{
  "rope_theta": 82400.0,
  "init": "trunc",
  "init_std_up": 0.0199,
  "schedule": "wsd",
  "max_seq_len": 1024,
  "max_steps": 11849
}
Each number is 128 + 24 x the weight over its row's rms, rounded and kept within 0 to 255. Layers, rows and columns count from 0. Numbers have three digits each. The size before them is the row's rms in percent of the matrix's.

# down: layer 6 MLP down (transposed), 2048x512, rms 0.0475, rows 15-61, columns 320-383
# up: layer 6 MLP up, 2048x512, rms 0.0501, rows 16-61, columns 320-383
down15 099:098139106093125143116119159098119070108141115147137161128085165127128136130120153087116074121136126144115131112097079097141099090149137129095161142122106141121145126149093107153124113146121203
up16 098:113111164148150130153071138140173099126123164142142121120127112159144161157119122106129170108134104091124140133083146128101127099136147135135157090113155116128108101128121162126139093101100129
down16 083:076142152107128160113130111135137133137127112111129180156105091123151169127107088160148128145135139149119126150137138106120137109150108136137154111136130157112129091111123155169156140133111122
up17 104:168043150128163145124102126145137133134117108112151168154166148117141122118146133144173142138146145151104110099147159115154163134134126126128093162114142122118131137154103128146168101145096105
down17 104:160081142123102124171103092133095104137073091117158114094115128126136138097101154111129151111119152152121137075106158120142122091106179129126119088142102179130131143136164151158127155136143156
up18 097:108106082150141147142107135111143165133092153080172113155100124113166107133162151095090151111130152109131110137155126174115146149128153119141129127140080137156120145146104094125103096076162108
down18 095:103127101082135150105126146133122112139086131149116125090148095121124112128143129134163102117096138135089137144134121150136126120208144128132120132147119122133098177116116079127121131085145125
up19 104:103136126123139146175143132120161136141147103153128166132117150098104115123115158150172087170101116198095138192174168086136152182104107165134138113112150177121135169157138148138137118120124129
down19 103:111135138179168120103146106110128158092126143099100095122142111119114145092122115143115128114092132185138095123113142167102118136106146148123132151104104113174147107098125109110105134113126166
up20 093:055171144109118113084120090116140078088140127148123151122163120153127114107111137115153124161128134088146119133112124121142140159122145093128120112108146134128137147105124170144144119108114090
down20 097:077144113174159118138148121119108145122136116147142133142131134147128124103116128160150154135098160144156138163124121128161113144137137157122138091113113139123130074141133140115153118147158116
up21 114:135142139143091122157185163122126177109121151085161125123130138097119146126162139080128099124141170104108098140135105140127142134114130087149176146106142133150104139148163136100143113137110107
down21 111:170087128112100118145138153111127133126114151161122140140108134146137138123145112136117105134116133152154161143161146111141102132064109145068120165144117128120167127095117154115129137115150126
up22 111:114132148105155160103088138165123127125147153122079131163129071123149112128146109107111140128134138087096097110137072143097151155136152119158135179147134101116110112138114133116106120114126100
down22 103:152151152125117156128126141144157136128122149111098112121118140154138085126128126129098109102071120122119129137206113158130113079158170109094126148085119083136118127109112133122078150147141119
up23 110:118109127092168170148138194119139230112134136098100106178101142183141142148158153143100166133138100109112107164133115147154133155134180117146141090132142094117143104130144116119159121128143131
down23 107:148158180118106136114084144134155120099111104122080140139077136118120133120131125117134141177111142130109143149108144156129153119131112131139115124153157117134099151116140146113147141121130150
up24 097:105107145105138096145115157132121137119080159119149152143110079183130097103088134133150088124199105094093120145086068122151140116144150113130136154138124128164079105087172109147163111164142119
down24 100:145129097121099086132134127187079171136127145133176130093106120108123139165155125156126121103093109122106117148155132141148091115064156128115094141155163151133141146164125117130149128137109104
up25 098:123072143134092108119109102125142135145106142134102128105157160149141099136098110117164109165136127140111091115074128113144095138137113167161115076107104128135053126112125139137136151145153133
down25 099:129117129154149102130156102168145109114140100142124170099129153105147118127122149123146113107067137126142150096160113104101134135123099090111126112110112088136118146127124171128157081143132129
up26 102:143138165111122136106148141111152144132119157150130153130157148146110144141129109092127091133128167156119117122102118070143079087152088109131104145120154133092125091133141149176117112158112154
down26 105:132128147103117092140087114105136129136131154086107141140105161165108121127135141135128132166115120113135122124159129122130124124115135122161135090150120115110121156125185080138129117103149150
up27 094:118135099127085100121103120120119158145174156150117163175081138161112131091086136183169102108160092117119121173176098195169117134087136149134146074114153123116139140082167124174156149110130107
down27 099:187148103127082114135183156113153168138133131172129175120122124113127110105130105157181107164144084121148098101089145150114158147097106090135131162132112104134135139149190164121155202098137135
up28 088:183103106115136131104160114167132116132118092083125125146126123103160138123114137154114118132126117158120128122158120096152192169172150115161135102122127087124159163117125146109143128130121106
down28 092:094146130094147137134138150132127119163139087145114130132157082136106179108113148162127097126117129113100106066123154147159115117113128122130136118119101168133117120144138139143148132152166112
up29 115:133127172156128099141108157114170141191111130137154149150143116154130129129128097167094188164116141134085100130099102145116105110055083146141109134143123181111095143155086176106136111119141133
down29 106:147115082103148122163107124127107078121126145087119118095105147138153157127165155084074099106133122118101105111095164130142130133120152118094118120116150105139183126143123089161133122131155101
up30 090:118122163146105088116116109126102156161120089132112167101124158111130123128140158131098117119126142169192096098126139115111131109101170165123174098113075135142174103117127085103153137122100139
down30 091:157123153123124122102114089178109124130121153140162127142116136088127107131159111103133116112143111156157192137124099160135164151142170131091160147126148108103116126117121110162164131141107137
up31 103:087104151130161123087113124111116175170174122146144123139172132151146112131105133174116098132126139110141109130106079135124114138141155134177151124125122093084142144128145163104145111114103138
down31 104:110118120140123162102142114149119140122167149122170160112093115126126159102093130158154156120111118161129119105149116130125158126111100135127114096166098127127108173112095121113130125128145104
up32 101:101095137146130182150145126160081108147085137132101144128136101149103086122096150117112074127128139116149122127105160136099144127143153105148124096101120113108140084136121119130151119126101115
down32 100:103125146076115157154142122125133136123113107155109099147134149141117129126134134109147126127150107147139155133110084109141116126158133128126089117114136094123126135136137065152140136141102086
up33 099:116125169122132123090169156139153143122125100110130151147127119131148138146119143045111151097174137108111126111122162147127157111106128152121143128103117136125139135112147133172135137138088119
down33 098:103130113112109146110112147151161157176143108088138120158159139149152116193098109079127182159106124083140161133074147106129112131116114121084114104118127111100112158112171103135129156108096171
up34 101:141150144127181148121158111112062101120124154150151127099165136150147126154126103176111151100101097163131115122137128131109107163091140159166161134120117137113110128109078143126138132183136118
down34 105:076097149087122127120114100082145106129103125079130144124139148115095142091133139127123129128163178131137103142121147162105116145149139130182139103109116166133109139132097156106139088159150156
up35 080:128102085126140129099138126129109069137146127145145127094166106158140144139154107170134099130109120106145126169096181143121144148140131128103101159090136126080149164091138131109152140134153139
down35 090:126156127146124126123103129166118133154126094115139126134206133111117136140134096139124117141161122106129107119096114098137136103098124162146128064110131120118123124067106123079135153173097116
up36 095:161107142131096121110125143141089145129150128182109132124111124087064078136088112143108125145123149127119120138127123103095155062140159090113122160121123111118147086164140178113134099106138127
down36 105:120147163107125128104071084137126126133126099093102174104134136135151164146137133167099149146171112140175140129078118114140123150115102143141095120115127153153130166118124107081112116112134113
up37 081:151108101119113145141134126131101124163151130106139131148168081124128139169132103138165182131124097129154138147124145090148133090126152122140120119128170110115123141122140102115139094126141180
down37 089:125106152113144106144108175114097178103115131142129122110133142152121160107128142139142116114091121147107117141104138161121131159098103151123124160153076101118095128147145134132119113123115098
up38 084:118115130135119112130133127133134124157126130130121158102124103087156171135076157134136158094148141123205156139128143132122171135120151088072106167133178136155119149122153148162155111149103138
down38 082:115098163184126140144138114104158116093090123097180162141141116147110171116131134141134128121164159127106125155124149132099103124133119159143141105105114090120134095125102132101113107085132161
up39 104:172117134133157139130142190148159160101058159089119130118153119145120112104113116192148153122149157124143139162132138115131106154098137177122130109117115119127110135114121136110105116127095177
down39 107:128128110148173064126050122105104140133167143148109102100151126121116127104124059135090128155160113113131110062069128165126102123139152127111129155108100098130129147145133132157075138126122154
up40 104:123155140169150125092084086123171137130111119142157126149108126201181103142093115145108163164118149133130163124115162106123118141108117184142136088140188152127118110108123121156156104138144104
down40 104:102179105132088169114124116115167127156094164124127164116123139135134127127093094140148105132149150111142127165151158102139126163107123128117116122130180137098149141123146160109124093149101110
up41 108:132137135125151130111110072116129114172093122096106146079188151131089134145118142114125124083165104109136121116139105095128107141086135125139126145104115156151125073152140140110151103066135130
down41 101:130098161128112104146098140113118115141103147148150108079159163111132114148136118115128104095061106127142157128148127151125117136150142126105147103108150131119123115153129104118118137107123148
up42 103:108101128109139132070112146159131135152142136176172128086114158112121126143110099129134101086135136094104127131136105186132193127141113140157160164100123120088108124107121154149130131176119147
down42 101:104145132125116155098157134099128109111178113167121095134132131098141126165134170127142119105140132132129149111124121104120139155166099068167127112157129124074149151140150124152142098155094115
up43 105:130109136168158080125131086149134191098151115132155136118141118111119166123117151143105103121132163134125100149146158103128121130134105120125153126132092129137133143151096134155133114094112165
down43 113:096116099104135097139071161102132137123134155109124137169136160107108167121159149123148090135154142154126133123138131070128143139145128120131150139177137102075104181135113103134081157103142116
up44 091:129060171155135134170110146165152156106134143084134118142155132132161133170103108153137120156082154106109135149125124131170136110122132124142152134144156132101094100164077118117147103117160107
down44 089:131136161124121097127131123069124114116111162122128121117066164126099164112159184135149077126116185144069120129131100134095135126121122151104138107118111139126127142156156128150145145142097156
up45 091:095136116130098166153117117134113113130138110105120153145118141120136164135123132150124196120087127145171129129128159117118136109117128090148080132100130171117152141104117119109164123084103142
down45 093:108149141113103113151112150135118144075111135053166133128181166117086150132138157164142108147165156141132118132096087082130129136117177090142124121141112118134153086096130106161136132121133126
up46 106:085138172125164146102130065108136115147161111133154133158111167127102088116128174143083109206152104093137115123079111109086085122130148131131177119121136077141118109089130067146124115097142139
down46 109:114135099075142105109129115187096104125106112130107131115171141132091138092100164122131098110153150083119126138160137063175098109109108087163155103118126144148119106169114116151094086144149109
up47 108:105127151099134140126161130109146125113124154141126152194153129124144110134145116160145094183095124120105158151160101125083078124151135166119109139129094137113124116123160121141144114116107120
down47 106:138145117086097138150112116152129110103136152125150107124119146116123128138111118186132132164125140122131132161134094108117129115145135134106120132139160114190144117118104093156156111130107123
up48 105:118136152146142152123136086123160159151107139133082136127119163146096129147117107118142120171126150129098127131156161053108145074133143116115126137116083148106118117152143204111108101123125154
down48 104:145148134182147136159140163127157124101143163122112135096130092123127173132131130119145115144128137093099106139101111137151076073152152137152141099155160171140143166184124140092156126131161118
up49 122:141162123115119097124126156114157090122136151130126158113137114143120128139107117120138153150122145094096095104119081126095083114127105165108148126142125149127102102158102153125143122158149118
down49 113:129155118103100127120142092124129086114152112125134104127130102141139135134148083125136144100141087142080088108153125133142108143113128100125122134093088108162144120159146103152122115143114131
up50 101:146118148131067149121084123100139116155161167139123145144169137129091081156112098122094144154184143116117124210114119124126084137128148143121135130122126107142107143077120139138126103098126134
down50 103:138118126126085136119101131117162118135148156152127156098130110126138159121095134126089112115113111137131094127154175065141128124153226151129137122121131135090150123120101094141137125112116121
up51 103:125160119161097112102109131090122142126111148144101143089113134165178129130117150115156133085145111122110110177139126168132138149121166143090132105143136102122151162153136146156150136086120091
down51 104:142187119138147140148126100125123118092147170139139116124138145129158102083156155097130109076113101158117115153134162163141113111106156138130139141071136127114126132145096113108169138119128123
up52 089:132135132080074181086141156142087161123112136078077147146141118121100110122098183132165121171130121104127150128110181117164159138095177147127146137101170159115113150149128140192155110130112135
down52 086:155173147115160152124117163118121142108130178127152117089103132113151132103133106140157139140129174107130093118092081148144156132188121136148133152185151056165146091174137151124153121129127140
up53 084:153092087152145135125140138133127161128130141141102104137125126176157167168134145149141153141121138107126135174159147098119126132154144115131109101123160150122137167140130148174168117130129149
down53 090:152142127115123107066143118089159120104103127136165133099100158106131092119121160082117124138103118105085091132092109173120133161128117121105123141137110136172091151134163113125129135108115142
up54 109:116127071183154132145139150104109136128169123144141133146142081130148122131104119175099122139138140118133092132124141115129130117151103157089120098148140107139086121108140118134134108139141124
down54 106:134172155154084143109150137130092132155163109130130173153123130087144135135098145133047120149148120093153175137147172129121142112152121144145135084101118128113082119152119113156071132112073120
up55 089:129128148144118122151155146133131162086135121116129139113133128175102121153151119161137154135124170125107126157118189097143152102125177122119139138137142123117139161112123117180123078115124108
down55 087:146107155107146173184103125146125136141114123175126157141135122118150100130106135150112132145139152139117172124107120143119139120132111140123156122128174123129103070151137105147156124099092127
up56 094:105093131127157167147071144151100194110122151112150143129161129150100173142117169146139143132106125079132128139127116087142138124118130134093126158147138155106103143163113140169113118123129150
down56 096:126126080174090128149133165115140124125156191100127111113146161127167153150115133107072160126085109125187144128103115143102086105154099127112136121113130132124119150121131094112045112141138140
up57 101:135126145147126142158162150162161127115146126147150128172166142081155148137147080131120138089102114135162148138174104120105134139137115129121132108091141151095185116101132166143196095115124140
down57 099:153118116182091117139118108124127108119096128121161126091141119136152145104148072120117183153168101111148098097133139118141124147101099165149129175143118115119131127091123133084104147105169142
up58 102:147134101140134145117140121131133141116124092083133159102138117144148141157157143120163127135126099109119116128074121121138086157152104150114162091124158143145096090125132161126150131084132125
down58 103:090143133098115132130091140146081133129176160124102096127116138146110149107136128106164139127132123107126104112144129100118126132161092126073134131144145106122121146120145134146119158133095103
up59 109:110137128119117129082090125091148118121114069159115125108102115124132147142099108120126141141150136156129080101115125120127155170093135162145124155137080153119120135096139127129145102127134141
down59 109:142137137117120090066104132106108065088117125127132126120094146048131173121128128117091105140169132147132087134116130115152115147160129115131131146158123156126130153107134119139081126142061115
up60 099:121151127145126136135146167093150100112136175124158130155168089141159120132144137125133081113109116143146120108084131131120105125094124095126139140123150112151140175163110140160140136100161120
down60 098:144145078138141100157127136147136114128114099130156169174149168097119167079119130152133105104150109112121137108152123117138128123117117154129137121144103118132109133118136123135078085119103149
up61 090:113147135151094146146113117149120117131130115158144159123120128120141100145099129113145111073122122148159127149121179104137085124142125038165155109122124112121099152126151117142130140106075127
down61 091:139125170104125125115150120135156122072096114113107135144123095093123114138099133132158133150105107121065109127121099124089118146151180115121149059099111125145106116150159130167171142152103133